From a checkpoint of a small transformer trained on Wikipedia: vocabulary 2048.
Each number is 128 + 24 x the weight over its row's rms, rounded and kept within 0 to 255. Layers, rows and columns count from 0. Numbers have three digits each. The size before them is the row's rms in percent of the matrix's.

# down: layer 3 MLP down (transposed), 512x192, rms 0.0396, rows 289-355, columns 128-191
# gate: layer 3 MLP gate, 512x192, rms 0.0436, rows 290-356, columns 128-191
# up: layer 3 MLP up, 512x192, rms 0.0417, rows 290-355, columns 128-191
down289 099:114106122176089131151174176119152106125149142155162116094134097103172123141138094141139106131130108114161195136097126153099123121152139149152117106147149137097133107130153177086171086105111105
gate290 089:112147109159108129141156143162170141118092172117101127102117131122086159124149121137114126127120148113153097091129116101141120171140147070136132101100157099155174110118138101095142163090209107
up290 090:139146158103100079127117177094148139122112137133125137130114124146123118133137130145124097116121133118115148113141135111127089105154104156143179145114140104080155127141158124124113135099144156
down290 091:132109128159118163104129161112128158134099152127094129150118128083171141132128105132112120146116153109134142089111138120130110140131124132110133125112149141106134093083127091090083160117164155
gate291 097:135111141124176120118122109131132098123158132136100138151131098110169135136111126145133145101083119132151115120164127138167179104117118098150168115106123117145145102120076138133135145104097153
up291 100:159128126161135102169093131126105116153124089121131123119138131115121155098130129123135098141147154193125152163122098116144074130100163139109151137143156151136120139167070143171124146131070085
down291 099:117113113173149109124107128145129113175105136134129129120171094127135133134130124091129130119121157155154123135134093144120152104116159076140183125088103121114154142128104143150112106096089127
gate292 081:109132137100151093124106106064138120160157135128154111130121096132113130100087203138129131085122148081142105101149112102128138131152107102165171132102108142129094158131066135125148149131136144
up292 084:146134136138133086111140069123146117126129143112119142129149098124096155146090153137114126156133135135114140101135132176126150157166137112141126074105135164173108144154114113133144130124129178
down292 085:094110103115111120104117100111090123125148108155105111146129147124101139154168148131125121102137122135122110102121149082166125093090150129091166109156126095136125126124115143107135164155142099
gate293 100:161135139115163122132104121080132081148144140112128072114094104128142119127075117146106111119094098120113116147115158151123116097136086146176118114127115104112111100119140117181125150141120144
up293 102:136136102138122124130131112115108141162103114115205138131158128131146102137118122097089116136133128161119124100128097131128131079104151110092146137148139123135116137116095150133123101136107095
down293 101:193132100132122154132151123141098156106159110059131101130114109123107111124163125062088114105139103143144150147123157122122145094138156110141119145144145152114141111112131139086144107152148119
gate294 092:119114136140096150132086135117115100125148135129153082113124125133143135162142100177098109134086142094126143132123145125150105131135171125098138095135133130117132168175118146136090092057167100
up294 091:112143147109119077109160131136138128134106110128147151135147144126130147137152145123138150093154129150048111146103138117146105116108128097113157170159144131105142155152172112099096113106071152
down294 095:104123131129111122108144147134114124153123118091141148135133149126087096118136160075141141082148156165081101125130164163150120140147101122149138144123145137120145143123161132097111141129084162
gate295 097:132144163146171093110099129118139109115074131097103153126148083125153148138097106143147123120129134157107131140156134092133148111094152182150108163096145099126115142103157122132104148147107164
up295 096:114135140118159101111097147112119136116131147149117175120158107159169156101125107163137158113143075125158131141135151154124137184112115116125156079129151102103147129116163085131149148118140146
down295 101:130147092100138106110099164112134126111140150194141162119169114164163170108130156129118169121129069130153102142128148149128112178133122123145138093105137117111167116093145106128160135121123132
gate296 108:102135119121155156145125140144140139131100142139125099143167094110144143142091113181123114094131130104144110139109118121103138106103129139154149187054102097144169135137124132131094091163126131
up296 102:150170172173122147122152091134135129117127092125112114150122104111099118105146106101128073136085125116136117119139157101127131125140122136159121122119163151095136149184111153124129175133129131
down296 101:142184149188123135145151092142128139119096112135124128149123118138087108158157099123110081126124115099147132133083149078129158151127129113111132140097151105102156123185094117119075125133123114
gate297 106:102128092116084125142091193114119145125101130151164136096105106156117125095128125127093123136152174071111105098136122084148129103135151176104142144103154112154133148105124102139133095154134085
up297 104:102106092119105116177176144120086130115102145118153133111128098162169121109125120155136159122147131104098155111135114090101151103144207137120155148149150165184121108130121061149162126162144116
down297 104:120162096150149110162114107152141116134117144112165144087158128129167154119097108136154139097124115146139140148101086067085104141123148173153148133103167121167138141119108111122109156146157190
gate298 110:153058112111130189120161120156124157102119123141089143105123144177073099139140123073145142137116118178126138140109132112154112139146137104194114102150153157153151110159101115129158127155169115
up298 105:125124106129081136129202125131099138152149120125123156116135160093116120147126140078137145171142112163120107116105122141144148128098154135172097116159128123104152108119115121106109115140064106
down298 103:083150143154113105130080158119162139129098149111134102125123116127189158102086132135166096132142128103143186122161142130109131114184131152110133141148143092117127127098170132131099109091147161
gate299 088:106120129131137141151105125155106103156135154183140109134118111128137158103127148133124084124177139088138141154138117048108134115174180120154148161153163136157094100151118116088135142090142153
up299 086:135142150120104164121114115125130138106067118107084141081065104146123150129091124131133140129113138147134184108157112138084124163146114167111145095087113093184109126098148158107144109159132087
down299 087:118148131136106127146140104156093129135121135140109114080139125097132092174131149116125134133127121130127136158132131111098167133122108144119164111092151036175120092117093118108146113126122154
gate300 097:120080124113120179151134122118126109147143151120125167096100157137154146119074081143108094105132123124152154128110102096139155177135137156117155137099099154138124111102102143183135145137140169
up300 098:099137181145129119145126116142135124114120144142108140107115147124130107159110106171140114115144152101159115149108131098189169113129161080137147138124095124124130129140108095111118126130118129
down300 093:130176138133173128142134114117151123111166158119125138113077121162126134148093147134131132126126155132137108142137116107149140105084109165113094118133051130113124092161162117134082127136190126
gate301 104:104136098137143156167150128126108171109128119096119152137150106144140120159115082173139122130128114128107098152142114075131133066093130164106146169097112100083136116150109132144116169092107170
up301 105:127100094106127142128156127135108133120155125122142100153135110167126091166098114139110138139164124128103140120125149137130163111115118118081108135147127154083172138198091111095119130070058152
down301 105:141119133117138097120104125137148059124137146139137122131124117116145120116099152117119114125153117126121142110104160178144156144130108100116072146165142174137150128149107095104143132120072128
gate302 095:123099128106136156085150132098190147096136106102118137115148158146126107145135118143125131137169120142103116106145153099090130128143099115131140114109122127105122101103167110138114103128156150
up302 097:152090094148137168115146130137115163132131125096102129125147151094129118091141121155130118171082128123149140115129078130158145111130116054150081154126093106130163112112126107159137156149125179
down302 098:118117162111140090097114094100125109077086152108129127132107148157119147137181113115131127138144091150103097126124142100127118131155118166124175156118145119127092126122142113098106113115174090
gate303 087:131109145146160096144100121145136150116115136103127107133146091136113151148130122139149130082140129167161095140148083158099098137124091161132164137099134168131145099127114090118111101156112118
up303 085:151128091127088179121083117118127079152143132120128152120116133113117159111125126164109092109134139137130150097146154126160143126125140126141097155114168113154123145140130120141124127098135109
down303 092:147096138158116117120066118143128124117110160107147116126114106137098159152104124163140142073156133126163099086119113140126127131123100188125127179105136166142152137152137093118119137115129107
gate304 101:168116129093134145135104159081187131141143130151159124126164106117126117151114141125165115110107113094122121151124093135113120143127124132131145101123105133119137143167118158165117128149122131
up304 097:141120101108167152114120142107122173146141154093095112099097155101135116118128164108167128153137116113151132090113143148123126129173105130147102143085121115164096098117127154119115149144156172
down304 101:113129125123111161123121104148106124136140112142112174129116168118144112131143157120088126139133102109099099050141178157144112144155128124135134166132105107168108088103119195151127137116177110
gate305 090:169127146114121144126129109155151074119126095088153102124147152141124121089152116101120098113119126130133159114118099156116116106085131180089108125126109084134103119151117177171137147141155132
up305 090:149106129101158149114157115124167083150156153123118145112146137131116152121110119088107122099074109137095169109148110195142111149130146138093116076137092173128164105131122139110129134134118171
down305 094:116117136142184132142152147150179128137130166126149158141144123147155156136063115109115083111120157087109170087136113132153130127157146150160136113112122163111133143118132130100103130137108163
gate306 111:126133163143148138167049114119139114157111129138127131120126110144109123121079140162184113128093107111152110130119128098140127125186123128178162165128117151168092127116120131144148168130179161
up306 108:152102142092159099122113114122132078133105171143129109122122078078110125171150102146123158116139152171113141117127139116138150101141140118109090068139156121121133128149117110139102078129135111
down306 108:115096120130130105093095096114151126170136117117149106121131132120125108162164112164174113143150120121156116109103119098166101117182112094159126139135111146162133124138149144143157132111163116
gate307 107:082147139124140124103122160134108126137132112155162160112132134098125150137129061184097120109150133085133148123133125065140110091115139155131123141109172122101149096128095124144094097083133112
up307 106:102133135119162145118171136107108111113186092104119149122127142106096133133114096139115117110127120099104139132120090082155129104099118158124126123164134109116121096141153107118119111161120139
down307 105:165121136138154109166124086115143110145146119087105106150115141145103077097131159108133109130106135152126094113128114160104139182125113110106161103101111093161118162101124117126133149162128155
gate308 099:118141149101152123157099139087113104107129149113110122142155092129152119132122102135155108128126111132164090148115118114139105096149114162162143172100136130120120136151094113165124135127150164
up308 096:167091113098132152142094157096110119117152180125135149084124091116136100151125116132159155114117105141176126116132106125143146118168115106168142092096114161121138131153103118164120152096133121
down308 096:133091122147164157147103141091101130152146184114135151107105129133124088135086114161178167134140128136156132100134109118126121151125102080170126106069100145150131140121104141139147114086117108
gate309 100:132094122124103136112178133140167162105155117162140167171116116126107097137130098133138131109174153119136116109112128109136144118102177123099155133138134130123124161150172180124117101146134119
up309 097:119106108129154111122132071120099106143139094166114127121126081091146157145093117138157086115127095129147133112144110148112165136143134102144112105118126147191089119099095079105126127131087099
down309 099:131121133162117103134129101123153127122141137164127118090114133135147085167125137119124118122134148096136117135098164083184205122130115169125144113103129120098109159147138151130087133085130133
gate310 098:143090098115149108105120123120134138159130138101139114094141125146115147122108139139131089113158122124085105146125125163139150136136116151114086162100167120173117127123173156146126125094136097
up310 093:166122087109102109105124086118089170159121141116106148103081180115141132116115133106137151132157091171138111135067141140170115166160115119130082115160104132145104144131145143109117123076136108
down310 093:137137148139103152125113160155114125094117117137122135166115124126124125160162106122126165151099135137190130130134123104112094114131111090150147086152121129088131134122077102124128106155134138
gate311 100:154086119143125146139116135151097164131108152108136160104109159123109149138140051105139110128182178163159153116118114150074158118141098147116137159123128133134131158120110123158115134111108113
up311 092:110144139150130093118145131135115177129115097116122111127164138126135113107131156122167145119177143114131095137126144105113120099120130139146128217122119112110131113107136126139127131104104077
down311 096:119126161137128092119115123141148154120132125147165163180145162112144128106120125136127140069116151165115129148148120141160103134109144145128128132162149078118135105116107144104128144141171154
gate312 094:185104124093101104161097148118155124130150115147136099115095135165144139115116087129167126137130135107053155114139131132142141156155136150146192143125141132095104098158104151154114136124160178
up312 095:125119148103170091075122128092152117126154151166079146103164170085137159102116139123155124071146149149136110130134136145129103157183118116155141109146110129114153141083117147131145106160125144
down312 098:106161133125127189111126113190084117151101117116117125152146097101141107114138096155105102131127108138109123150115137120133128062115098065125116137137129108134112156085135132121137130136110098
gate313 089:099156123133125095113133141115170161144132100140147139100119143130149088136128151149144094130140116098107141131115153094134124071152133150147107159099109065112124058130164139155093178139094135
up313 086:111149116112113062089136103091133140112087126129146126099136124078088147107085122127101147183176128162175072126089143139102126123169116124157135129136147150131153095129136133094120185093129104
down313 088:139140110127121114087083115101116102107142124137116162144121102089147138111060134120045158092161138142172143122095122135105116119138137113145137127077136173113159126151126156110095154129114108
gate314 104:138141129092120120089119087123117111128161120113139131103119141126160118149116153118115128162134106144108110172111122121106140123143075173091081152139091136111109099104126167147133117140117163
up314 103:102137140138163111103137100176146081151133110151082156121123133120146137139104111131115094097144143156117163112150134108097160128105149118112107118100149159147171117137101116126140126105135145
down314 107:152095121091055152118130138102132141113147097115161120137163131144136154145186168097124128147136070135128113152109114118127120117146120155124125137175078098126084119114129136148144113137131151
gate315 108:121157130166129098134140114132106128118137123132144118123149120118095178110118119152167105105146184182123090110103111101127129124130177118148144100153140139137130124159128116172060144118145153
up315 104:120126148113145116157116105145166107145127118090096097128114104129115114107104091157095139103119115111108135112125100145139110123110121136140130104075150116096160128154089142139135085162125094
down315 102:133136140153125093145129097113127108116124134144141109152146108153107161105114109167166111118138195172125096120093097111095144144125184140144152116139142141141122139151110116154095110134158157
gate316 091:170111103124150088103137129081071116141161141148134142145161160083121167100105139106123142158150160148113165161139129130112116165105127131091085135145136153149130154141143144117113121147140158
up316 089:137132072146059120162164133100126141164129161119154081117127168111128126087158143073116148138156153115106133096136108136159141135125166063100128136132120138121131136171155162096184104111164146
down316 092:123118162143190139128136102167115146124127109140118173120138072120131116168104084156107098090087139125159132155172151098116095094159105153159135152137095125099123106085107120193100131152101101
gate317 093:145129111122136100108099136157119111176136115139101105141126157124116148147140118059106121114123146113128120161158119190113124141112123143153087094084140161141131144120145127116143123151119154
up317 097:128149136139126155135150135111097121129127114089177139141145130117154099187154124153123131130123125129103131097162125126114122167080141092143163112114152124113123141093136133105100100122128141
down317 101:111127135114106117141089160115096138150161140114132119135128130134123094150165096159167097127098064142136139113104133103099103141072096088138156131150121114138108129142121128100140150112155130
gate318 107:086143153162168124131127106142098135088135119126144132128163118118126115145137117144142118171091166120128192126146119109163106081131147131136095144117134086153169087132134125106100128103193150
up318 104:157125113114120161133127091166124128111147133131065138116082176118117142136131105146120108140098122163137142109133084158165145162140091110155104087128163170159147157135102131084148098151139132
down318 107:110117159149147121121135136117120101137112116138140144109136139093162110158148100130101125161080125114163176116098121148114117079116144126069099139120143125155141131170106116130101137122145093
gate319 101:083152092135096100151137112179096126130101076124131154130103166143126113125151081090110149140114128128131133108104111092116102152124140148119115092122152114091126097115106146134088084089135114
up319 103:075123100161100125151138141157103157142131129115160138126125165138130136151147133123139164153192110094139141161129129112131079083122119136108118125132136102098129140145128113149104113140161155
down319 104:116132135142171104090151145114140128094157149095092095089167107133129115126133107131129125158136138131155138099150151162114161109102157090144147155095125156130084104139131177143113120102131139
gate320 112:070126120146159115123099105154101105111154090175121159138143116079162117137096089097106101109119134112143135115137137077140139141123154126114120161156160133164078123144121120113143109124146103
up320 111:116124132096146138075177168090123095144149121160180159115108146130154103100128182142126159111133117104161167162109129131161109099155119130076143138129146115082164111122092160161113131108150103
down320 110:141113129122083139155059117119166154141110180094103101158084127161108172081153118147132136144119110167087119125125102124102138134111135114150146108066143175136132137110141099124119163133103166
gate321 099:148102117169156121095186148125150133110121114106166097140141108103109109152134136152140177153128103131151111138126152140156124128095118109084150170130094093108130132104126146119133146080125171
up321 094:135130119136122135116129118164138156142138180118115125137111112087122132151084145169092118140099077133143127139130104187098143124098062092134113124109105118149107118093134123142105123147135181
down321 097:088140112142152143115142132106116095137105066091133101122137144140119125125149085085157151135159122115126155139122149102177126121149127156107112164124132157079142166168114141104143142094084093
gate322 117:118144152157076080132157163093138150127120103113174136130166087149154124131130152146107136126153152125083132140129139121134081104131135141124151137095129099097107113157116128151126144099130144
up322 111:112123116088136132103069103141097128112116165121151101131112120155127134138079082137153141079173132109135118106127135112150167116160099154149118130148108160139114152085148112182143126092099148
down322 108:113147143127102136134138168105167102160163111082178141135144085121116103095111148112148110101092083168086114121165117118181105126070119136110131147111124138164166132128081114106129110122111127
gate323 072:117130131117146092125145114151142126139136127118146135124117126116104149130120143135101118086191129149117109180070155121148132150125130148116105134124136082189097072129113114079129144100133112
up323 075:099151159152143120148126144145073129097141092155101123142110109160113137151117104183154104064106162135086116116132140141098114160130103187113108121110155139104138105161142117094127131126101139
down323 075:125148087096113133118135110094160111195144145110169127159153105116120111107140113096114113142160110124108124187133133116119115127143150122099112151138124142155117137084123163139128131110115111
gate324 104:115159154114104118162134163116159139127127094156168143124125109136124140127142117146140070123097149090118159137106097103127110134141164153153156139092105128088131147144141154158147150109138097
up324 104:153123123147137134106111111140118117124126137092110069098118150119166113148118148138140136143159128170133142138119113158131119097095138129109103129143133098131111130157149156114146102198099154
down324 103:185133152151086118126159093148180146147145103117133131133149128104116092147158138161162091136142135137119150153113092153110139128127155130129118127135098102120113122171134133127166111127099133
gate325 104:116144120181114175125157154094107115144156121146135135119111177105120142157167118120112083151102128117139116132106105123158144122145126088097052141163134159082102158128144143158106134118119117
up325 098:095096140120138107191110139148104133125118085102181130122140099117155117148108174113101100171155144118135144073131113116113155100183159131138125155139085138149153149119143143132133111130159109
down325 101:090149127111116172077152112088116125141123145160096097123133165143143179111142068116122121105129102162111178139109110129145123135114167101101150135120170139109146124120097085141137141127119167
gate326 099:073142145133142145126123136139136122154138099128132118106102124123095130144123115162116100125102138136148140124111127081130108103099113121128158105083163117100115101135153143178118136109146158
up326 097:095132106123119135156130099087122156125154157108180060157138116148153146083142138100121092116140136105131096133138110154117177131147166074115120142109126125166126135152102116110131121121112109
down326 102:110147166131137156123157145113109097116139083123123099135119131136135115130151138133117116116127093115111128129129110123140112137128147140142139123139110145095110160173112115094134115107085080
gate327 141:099115129125123157120106183073130178115123147124150145130147111155148127095089115145155155118148132106110141108165098075091108094155107157165150188101119114122161129130170126158136131086147151
up327 128:118141137139120095144117090166112061106136046148119146141137127102110133147161119121095110118106125140123160133093141147136159159105163109125093104145145081169106118109123121126135121172098098
down327 104:133119123134087097120092162112122143123131132127133134123133120150146127111122142146144147129108122118120134106173115123097085120141146153122136160128114104144141100129147137181135159056127136
gate328 106:107146141173069127086159158136141113097120130125138150126140136076138095166136105145134100208127127110106132134112158155103163085131127155154106141149114122104151134158160139101111134088134171
up328 102:149096122088150180176109093191131119123120117160092101135098128148098129082100113115177131106126084150124104127135137121147152163138130113135111128127140184145110126130102119129160155136140121
down328 099:133180130136108101092134160134116121107105105116132142137169144103142128123170149102129105163110104128102133159137161138106143090175128163139127149117154134092135116158158118124130153142138111
gate329 101:106143123141076092143124161127138123114113106104161142119147151137121165123140140124155101135173139114136167163116136129096113112107163154143128155101126109095116106166131171159141161132146184
up329 093:133110125106106145149133116096125159119137129102155106160140137129111133129146149122124141129081154123111078077138141150132102111161135156171124111122115146177124134129132152143139111145134137
down329 095:146190099112141138175123148126155134123083161109177106132140161109123124143123112124128076120131123147131128128120094093149152118155102108171153100136115069172124102125095102152124124079173104
gate330 109:137104131124136091145082100135098154158117156151139137151115116176122133090086113126126127092121122127116112126140123133118120135129137092114161120162089176131086080160138121164125135105139128
up330 106:094134111165126091093192149122127149139152086149090138155151137143155135108126145129126149134135146119110126146114136101072063120097146180119135101137126111136143106137156151131162116142168138
down330 106:138116103139127166153125172116132119116131079111145139095173165100106123137155132086121126126106118164123103109157107149177152141157107151124081179086158079130145155100111118128170174113128105
gate331 094:143098088132116104120143132120140140085159139098133117170125141087120152117161109103075118105151146109183102122148089139133179106099151126173135137125118108159106166088172122138165106161118147
up331 099:144119137135159117064139142113170150104169127108127139164172095132149105123102149098170147109141111117137093125145168122093136102109126118168169175159121107154106131110163112141164157139093129
down331 100:121153123152160116099136110134147127145099094127115171106128091108133136148101173140205119144137103134120124145141172092124093104135107143101123162116141130111124097139116136113107159112124117
gate332 086:144133140122188124122128107154127124128138166111134083120140104152127155158149178085117146152103136090080103183118188142141110182125140085101118107137122144122147090113114135145135139156140144
up332 091:142137097139089129109111146093154113118127156118137119152094162189181127150137131158102115181058118119118106126135102171131142117142111169133120117108121140124168118144109111169139113128126156
down332 094:087134128159148120159120109172123141131120112140130133095169095108121128105133145123119135142156132124095139161135140124145105180142155102096151109141125117131104117161134139151159158138160120
gate333 096:134170148117135167159134107177162131139097168170101116141116133116126144092125126134103104146101131139148117125137126155104140143139089163134078127126142154093143136125106117131120142143093088
up333 103:162087145088149171139135110126162171150162154180131145157085147127140125108126165113133127141131134155116115154109124157101138187100080140114121088178126163143143131125133091108125155123116118
down333 103:149093097079146124097131119099124154161144125154165134147093134113158129140113173136146157158165115152101126145121125122144103151109129124113147099137102132152170138123151112108135148126155138
gate334 091:142115133087129130138132131129133105093127133078107106127094160145173132095139122112104129146110077125135164137152124131131097140027147161126141121094114122106137102167112112133139094149121159
up334 090:151149100121137151105135139121186119135142109146151097117123164122161090111104132106135138140096098092110160115112140172102135142121142137145113119100138110102142089137128160181074156105129161
down334 093:146119135125174114182128105177133162153133126120141148138194089121149136137148098119118086123132098095131125115102108142174165137180111193170134129119158121139143125151113177131128128127086128
gate335 106:178115121094170131141114140112190095141156160112135125116126138131104117143089095135134093109094119104066157165138149160135118145147133131121109088144119149100164166118114107158126126177112156
up335 108:144153143127162094090118126080118166121155129088135118107124089095117139135148133149175095114115133128105129135123124135149137125180145134156117096138120155097119141138089125158150107145129123
down335 108:140075104122138143115142120123152144106102128144122165114132107093093121149131089145112102125093135123122111130131066125122120119151159156153146137120155101134095095128089159171135102141118143
gate336 120:125133146148095112138161139096137133122121075180163131118110097106135157125099114162151122149148137115089117101103121095115124134129128104141166151103162110088134126123132168167128147071138124
up336 114:151152133135102129164109103157082100126124146101078160156119115116118124082171126146179119137094104122152107142156113128153092162160111138111117116141157120132102160143109111146100116144113158
down336 117:143148137090096176135120129096093125118103124138135138145117114109147140097169177113158160124141105121132095082117113087089134159158128098123128147120154109142117155149130150139100114102121164
gate337 078:093117146135142163171095135160166099116138111152108127145110089137125127108112127163090115074117145116146138136113145091125135072086111147123121107110134136123130127153132123149098102101114114
up337 081:128126100126149114180159115141117140128146132124074135124095131121151131057153102115118142107153107187126112128121114187159081117132108144123140130123141097133120130111112134119140154174091103
down337 084:104128108121147154161165131157088128117135126128085140121079105148133105095118106134108150102161124150137119151135134176168073094123123127091170117139101113123129150107113148135143139140094096
gate338 098:102134149134134116117142174096127144145114154088091099141155158143135117087118126102150145163086136126119100128143154141151111115133149155128098133102082122148159140150215116089144132179124125
up338 104:121097114123105133084134125104111157128122089088158126126125146132117097094139164127158107150153105087142139182102186120126136141130118158135111148127065159092100140099137124109166144144129082
down338 104:104149106135117169145078092165116126125148066146141138124103076109131152159145147137116109128178118109156135130108140097123162135108118080162126121128162159132111109128072160122108123086160117
gate339 096:147114148147151087095120123111087129096104098131156132134142153131177133158095132121116075143125143130115144141133125106100133102131164101108137132132116171151175090133145129173132154114118102
up339 094:178137135126114152102145063150152117160084137134129148117104131156120119151085118117126120099081120183124122139113123179128131175119071140155107108137142180095136174134110144135090137160116117
down339 098:159112119174155153108120089144171134150114124156128106148123136116142151156119140106094091097123152103127131139117187112132102138148142098152142099144165133099135140178131127160104108144151128
gate340 090:120152142148159103139093116118155117103106119126109124131205138082125095142125119160153135149085138119146100135117102171130131129122104140130117124125113152143108140086157142126109118150117130
up340 095:121162126146136115128093126129118076094160160154119132078163126116123129121104168109129110136100138098171088149136140137104105159134115152168150099140124097158079128089155127134149120178142128
down340 094:115150121135097136111131118142117111100158140137107134095130123110118182140096129118115077136171131128146098126114127130081108124126158125163134080123139114152088104144157122139155125138138123
gate341 092:140122153128131100135130108147097140119082109077110104098138100124153148136095119198131128117124124115070105148124142150136124131099135160147139140098135133151122145118149127130115170147111101
up341 102:158119116175107162131101094094168118120138166152137118131148144099104105131159124095110094088146121159150093122160112076110115114163138117149142123113146092128138118134106101134107074140145150
down341 105:139113130176094140129103111097166138111112140115126097101132138108120110148129090130121110090156133136120076148120113099113115100145128169120158124117165094151127153125146078116089117144144122
gate342 076:124140151128127063086139162106139138096126062100104159139084147120121130117109112099130128143118143117113134112148133102152106176122144181120105117111105095128166118154154131150064124133089137
up342 076:128157166082096138146111131083115139106117157152147127105154080127085139157132123177141145121157146149077170069102104116123130127160138145139152182125140136090117153109097148095136128097134108
down342 079:141070119118105124139125154085100068117119102145122173161128153116105106127112158088150140123089115126121153116119135101161101155108071098133116085124118136121122113114105098158175140142095097
gate343 107:141106124120121122130136124120138132134136161128147171120164086131094109174148165099152138117153169149173112140141158100132172134126154114108152132137104158176138141148151110090125150111146156
up343 101:144135128129110151123134140153092124110110097126131109121109094129123137160124127143139098138120125107093113106124150117103095162146094129114140087152096130088106119103115135134143127117145075
down343 106:134104129113167147140129148169133155152170134095109112126150141153148123107124111102107155145115128136116179116128110134123107080121100130121103112124171138145122088149138164100108091152066109
gate344 116:133134125088142141107123130106142111148142121133119149130128144117114161140113094132141135097126127104095117140167128141171155131131130147161076129074132124139132148123139149133109102140095148
up344 115:142105133076148147094094174107108144151157122154148139096089132136116136171090155111142151156099128096114094157130135135170139118111123137149072107130088117122098116126141153141130120135106119
down344 107:147134098142131168113091163133107145142130121152126121111081131131126136147095180135126130165093119133141064135112162112113108124104110114143104093166073110096135102135143140145117150150142119
gate345 121:129134115129121101130092125135122150136092100094093097137135074144129111111120138161108106143108133170110132113108137105142104102156116106129188107114118103153124094158117092125138135106143136
up345 118:112096155108128102109126140108104136156144127130135096105151144095076132098116105136139065104134136132100145136123134186148149103105120109153138137143115146099105094091124125178144157125109141
down345 118:115202116081161111141134152131126097110143157133134112129167111154114146106144145136143169104124138114106119139128109174111116153074122120089094133124189129120167115148141144082108097138085071
gate346 111:090139162152128148114134163111139113119160144100154137129131128168095115112132157185102110117095137087116169126123141091166100084100138141079142148111126135089134137118159177149121101128153137
up346 107:150110117117124141118092126114125111141118132103110133108108136140120115129134106134131124121067109113123119148102086122129148155131084195123115156117140148124109144120114144127119095145086148
down346 107:129129125097151123120135137143135126139164100129165174140154120131109092081087148083084098087124166084130107155119193094148122142153137152110130157096129091149122129134117141132118112094132113
gate347 093:096123144131112105142122116134136098123128138171166099135154090130114123124110116168145095097146102091135117143112120085124108086137126162189118118117103161085142125151131096109151143133140164
up347 091:136161111101118157105112143116114091194123148131107152081152143149144113124092142137158122123125100143135111163095137114129152124103116163142154127151133157135118165108152140130099077150142068
down347 094:121150126146160132122107131122092151174138158145096092117128117129167153116088142133123136111125138172157129125107159127130154082100148149100173139122137160153159110090125127138106130166131079
gate348 109:121112163128123155111124135088129104126133121120115118139102122135138130140092109139115134109131121123119161105122115130107112122118110207113131093140107112117149186149151165143129090125114113
up348 112:116178114152133124119154125140109113122089136135120091113126117143118154125130103152077142110108124113166172085108107129158119160131104133128118079117157137153122138142091115136125162138112123
down348 107:111140160149137176104116124090133130155138141140139126101102145143126136130132141152160126173118108121152139123096121132143124128114100175133165139094086148134168109156132140126129185142136128
gate349 097:136119146169072137152134152135138145134069168103106131124107150166152112063131118120126126094091142151120121127133115113129091127133111180125115146136107132115133087119128159142155134134142143
up349 102:138128083123126143177116098138127103107180121107141093134125110101114094181096123158108122117113116141152153122149123111140168076097131101127140107128136102145144144164162091148085101140115107
down349 103:117134140139075142172135151145166119123104143088109103092088128174148121089124105143126117101103116165100141129104120129139115064116126185117138105130106103090151087125122116165153126131140131
gate350 086:129161148097125107117121097150104115135165126188149139122107188091104106105115155103150131149130131155111141122124104130137162123144149124136148117146106122157154116083144140095135095164109126
up350 087:130148147124115169130131152088126112136101147142125147120143125091105167185115123172099124094114170113137160090146105149148160128149146098102102115125119141088136129123096130143113101112091118
down350 090:135120128099140087114125094177118103137179100157143149133141137130132089074162123102123159151113093125110120181142116133154101143128129156146152153141121140172133094110161129125113109138120138
gate351 105:160082109138169126111114121119140091128120199099123081130133142134123114142115153124157101147113110130113121160128129137143096140107137135104128099149132131112142158187134128130147116138117142
up351 113:153136130139137120160128131122167146176103127139163125136119082128129124143116105156124111099153150139092178108121096079097110106127127156127126129125115119108151118131133138153109156117137127
down351 107:154103113165151091138153122131169102106135189137122082155142133128132088125141157122158096147110134112136098169106137164137097136131123131132122124156161141092107170163159130109124128142115107
gate352 114:108109157113165126121094114150180057135104154149105140114112141112102139153078103094119132125114124127105096118139123146133158141132107146139103092128128119160130151108120133134087109171105086
up352 126:113116138113138132101085152124120072133142106090151172134139155125150156097118156093092149115142104082081114102127172123119095163116139109125114148135125107151145159063211124111127172138086106
down352 118:141142102104115113109084149141096099116148117116143156136137151118118157082134102133101150126158097061096108124159163110109092155144147107097142136171122112092144152121186168129124158113097145
gate353 086:100127163141138127144075133173140090103114170127124096104099117131092143143107129166113088133119105104129128138105131134129193140081133098137122134114180141138132149144101106135112139153130108
up353 090:120123134129173089143126153119113075090138163116121096125101120143121141182113155132125117164114099097132087146112158127141173144103163130138137132146127104139125119171152139130122199141170112
down353 094:139127105127148111115148144117115094106128121099128133139130140127140160154135160120146129182116116128132108146118154129143136146134135146110129123143098122123107103193137146145152228134159131
gate354 118:128148151131122080147130125168145175129154136143116104155126138117127130134165117143149102144112137101115096197144106087138087097111073156142126179116128126112146103158154145169139135148139156
up354 126:156162107127148113088135129091110117114125106114116153134163138082091141139102170085120147155149169150155075091130162116125143127146127086125095113139113160141112119104105110079154136102124149
down354 112:135125140077123123125135141077132098101105083113111173106194162093124155109090117114088149151154143152115133083126160116117142140160146144156095111126154137141121128080114133109145130110105128
gate355 086:118126157162107130158142148092146165108095084139118131140089107156088100138151144150118115127105075103147101105123101072179149083133171122157118158129138075140148160150167102146156071094115134
up355 086:105120128123121118103151135147116153140130137150112155126131135123107126137176117134144119131172090135166131122110126100149077113119123083156128151176128125125109100149145160128129129099125128
down355 091:085154103144141100119118130155110121158110144128120115141148135122161169132124122114132104160173148147107169098134138149123061159147111122145143102173107186143107116106104171114120181189166133
gate356 084:119135133158147106143109151121109136181149126148127089126137116132172117109129094171141115091143120162083129131123111149107169134128114145121149118136144124111140075143130170127101129065180132